config = dict(
    num_hidden_layers=16,
    hidden_size=96,
    num_attention_heads=3,
    num_key_value_heads=3,
    head_dim=32,
    intermediate_size=192,
    vocab_size=7133,
    hidden_act='tanh_gelu',
    norm='layernorm',
    norm_place='pre',
    norm_eps=1e-05,
    positions='rope',
    rope_theta=10000.0,
    rope_fraction=0.5,
    qk_norm=False,
    attn_scale=0.177,
    bias='none',
    tie_word_embeddings=False,
    parallel_block=True,
    init='normal',
    init_std_qkv=0.0498,
    init_std_o=0.00881,
    init_std_up=0.0498,
    init_std_down=0.00623,
    optimizer='adam_atan2',
    learning_rate=0.00191,
    lr_mult_o=1.12,
    beta1=0.9,
    beta2=0.95,
    lr_head=0.00603,
    max_grad_norm=2.0,
    warmup_steps=228,
    schedule='wsd',
    decay_fraction=0.414,
    decay_shape='exp',
    final_lr_fraction=0.0,
    batch_tokens=[8192, 16384],
    max_seq_len=256,
    doc_mask=True,
    train_tokens=130600000,
    max_steps=11288,
    dataset='wikipedia_en',
)
Each number is 50 + 12 x the weight over the matrix's rms, rounded and kept within 0 to 99. Layers, rows and columns count from 0.

# layer 4 attention output, 96x96, rms 0.115, rows 0-14, columns 0-95
69 63 56 35 82 44 60 41 44 57 61 37 29 70 42 27 31 63 65 81 53 45 39 62 59 39 56 38 29 35 62 92 57 38 54 18 59 39 61 48 28 49 48 49 56 36 51 63 39 55 39 48 50 44 33 35 40 54 48 41 40 46 33 74 61 38 55 39 46 62 43 53 60 50 58 57 45 36 49 64 48 38 66 45 44 43 52 69 66 44 45 54 49 41 58 42
36 51 20 30 36 67 39 60 54 55 61 45 27 71 65 48 29 58 43 39 21 34 45 45 40 59 73 60 78 33 55 75 60 41 60 51 51 61 60 73 58 49 45 19 72 82 38 59 46 39 38 49 29 48 55 59 66 40 47 44 42 49 58 45 35 60 55 45 52 59 59 52 44 52 36 55 53 71 52 39 46 64 49 58 54 49 49 42 37 53 40 36 46 54 49 57
62 52 73 46 34 36 54 56 37 19 76 75 40 36 60 43 47 41 43 30 39 37 35 68 66 65 50 33 57 38 73 48 49 65 60 53 61 45 50 49 51 61 42 59 47 34 41 52 66 42 72 53 43 48 49 44 49 45 52 47 38 48 60 55 60 69 51 55 53 34 49 42 30 38 57 44 54 37 47 62 47 42 49 56 41 38 42 44 55 56 49 57 45 28 46 45
58 39 48 38 30 68 46 67 64 52 43 30 17 83 62 32 29 66 52 41 20 49 62 54 41 57 53 78 33 35 32 73 31 87 28 45 49 63 38 50 80 40 42 39 52 56 48 42 43 60 49 51 40 58 79 68 61 40 50 56 93 77 83 39 44 50 54 44 46 42 53 59 51 39 28 55 57 67 61 48 50 57 49 55 51 49 56 35 48 57 54 46 45 53 47 58
47 51 83 55 30 34 70 47 78 47 92 50 03 48 64 54 30 32 30 26 33 49 60 79 50 70 99 76 34 48 69 24 25 67 49 40 59 49 43 56 46 47 34 42 38 62 57 48 38 69 48 42 46 62 58 56 60 52 47 71 58 61 63 43 63 39 58 48 59 57 16 46 43 51 69 53 39 39 44 43 50 28 53 40 55 65 42 62 63 44 44 60 77 54 65 40
48 57 36 55 30 22 58 18 44 14 21 72 74 26 79 42 62 34 33 37 38 38 37 49 63 49 50 00 52 41 58 60 37 57 55 60 38 51 43 64 57 49 39 49 51 60 39 29 61 34 57 47 45 59 56 48 54 35 59 41 43 48 54 49 51 49 43 61 45 54 55 37 48 46 51 48 68 52 43 46 57 59 43 58 56 52 52 57 51 43 64 61 53 66 46 45
54 49 57 52 56 49 53 48 51 53 58 65 54 40 48 48 57 48 50 57 39 63 55 47 40 47 62 50 44 68 55 45 57 54 52 60 73 52 48 40 42 44 42 57 67 43 60 36 43 61 46 47 61 44 46 35 45 64 53 61 61 50 49 34 47 58 51 42 44 48 42 52 43 46 47 67 63 59 48 55 51 51 50 60 47 43 55 52 60 50 54 55 46 58 54 41
45 49 13 53 34 66 26 25 35 55 49 45 71 47 56 57 46 54 49 59 61 52 27 25 44 50 52 44 69 74 31 39 59 41 39 47 38 46 48 50 48 58 70 49 45 33 51 62 75 43 43 56 49 46 46 49 45 58 61 43 47 44 42 61 54 53 51 55 36 61 33 45 52 48 55 42 39 58 54 34 64 51 53 38 58 49 60 59 39 47 41 48 66 57 51 47
66 79 60 25 74 46 51 53 33 51 72 52 54 71 36 58 60 63 55 48 43 35 60 48 54 38 40 40 77 35 45 71 45 55 60 44 27 48 34 56 53 48 51 38 44 68 45 43 54 41 52 58 53 48 58 56 47 40 36 63 51 50 55 34 52 59 55 57 57 43 49 50 42 58 61 54 34 44 54 51 44 47 45 54 47 58 48 43 44 59 47 51 58 46 47 47
29 38 33 45 30 43 33 24 34 09 41 69 68 59 81 31 25 43 36 60 45 56 19 55 60 41 47 22 58 33 49 82 60 54 58 53 63 51 49 41 60 47 52 52 55 48 44 42 40 47 54 54 54 47 56 48 56 43 63 38 56 52 53 34 46 57 30 36 46 62 57 41 54 46 45 47 54 44 50 61 40 46 53 59 27 44 55 48 52 59 42 58 32 53 42 51
60 39 48 45 32 60 42 56 47 77 52 61 40 51 39 36 67 53 58 46 45 43 61 48 47 41 47 58 66 82 41 24 57 53 51 50 63 51 58 53 53 46 53 47 55 38 34 44 44 31 60 63 51 44 38 40 52 46 52 52 53 39 33 59 35 63 45 46 53 36 35 37 29 47 40 52 53 48 55 33 42 37 42 67 56 50 54 49 43 61 33 75 30 46 44 48
40 66 55 64 22 26 75 14 57 37 49 79 40 23 69 41 68 48 11 64 34 34 67 69 72 32 87 21 33 63 73 43 60 59 47 48 41 47 48 54 45 52 50 52 59 54 48 42 38 53 43 44 68 41 43 33 23 74 38 57 50 42 44 44 53 52 64 58 55 36 55 58 50 44 47 50 39 65 66 35 64 64 45 41 63 54 58 48 46 46 53 47 55 54 39 47
40 30 46 41 35 54 46 58 56 24 41 50 63 38 76 66 33 32 64 08 47 53 38 42 59 60 39 16 73 17 70 53 47 51 57 57 18 46 44 48 59 51 53 48 47 56 32 43 77 30 63 51 47 59 53 62 55 38 61 49 43 49 59 57 39 46 31 35 35 65 34 27 46 54 49 59 56 34 31 54 38 36 47 39 48 55 49 44 61 49 44 70 39 52 51 49
50 50 47 50 45 57 47 71 47 36 39 75 75 32 49 68 58 52 65 45 60 50 23 40 53 53 19 33 65 55 64 54 66 60 55 56 51 52 54 40 63 54 43 57 57 48 39 53 25 34 66 42 49 35 49 41 49 61 54 32 48 47 42 48 67 46 54 47 52 60 45 49 52 46 51 47 61 44 53 50 52 37 50 43 52 47 50 43 64 43 62 64 52 39 50 52
70 38 61 46 46 60 39 59 44 46 56 60 60 51 43 52 54 52 61 46 70 59 38 41 57 37 32 56 63 57 52 49 55 66 46 47 38 46 50 52 53 54 37 57 46 58 39 48 43 64 65 52 55 41 46 53 51 47 45 55 54 54 51 34 61 63 48 40 48 41 43 37 38 36 56 47 64 44 47 64 41 55 50 61 38 50 42 59 52 46 60 59 50 56 37 54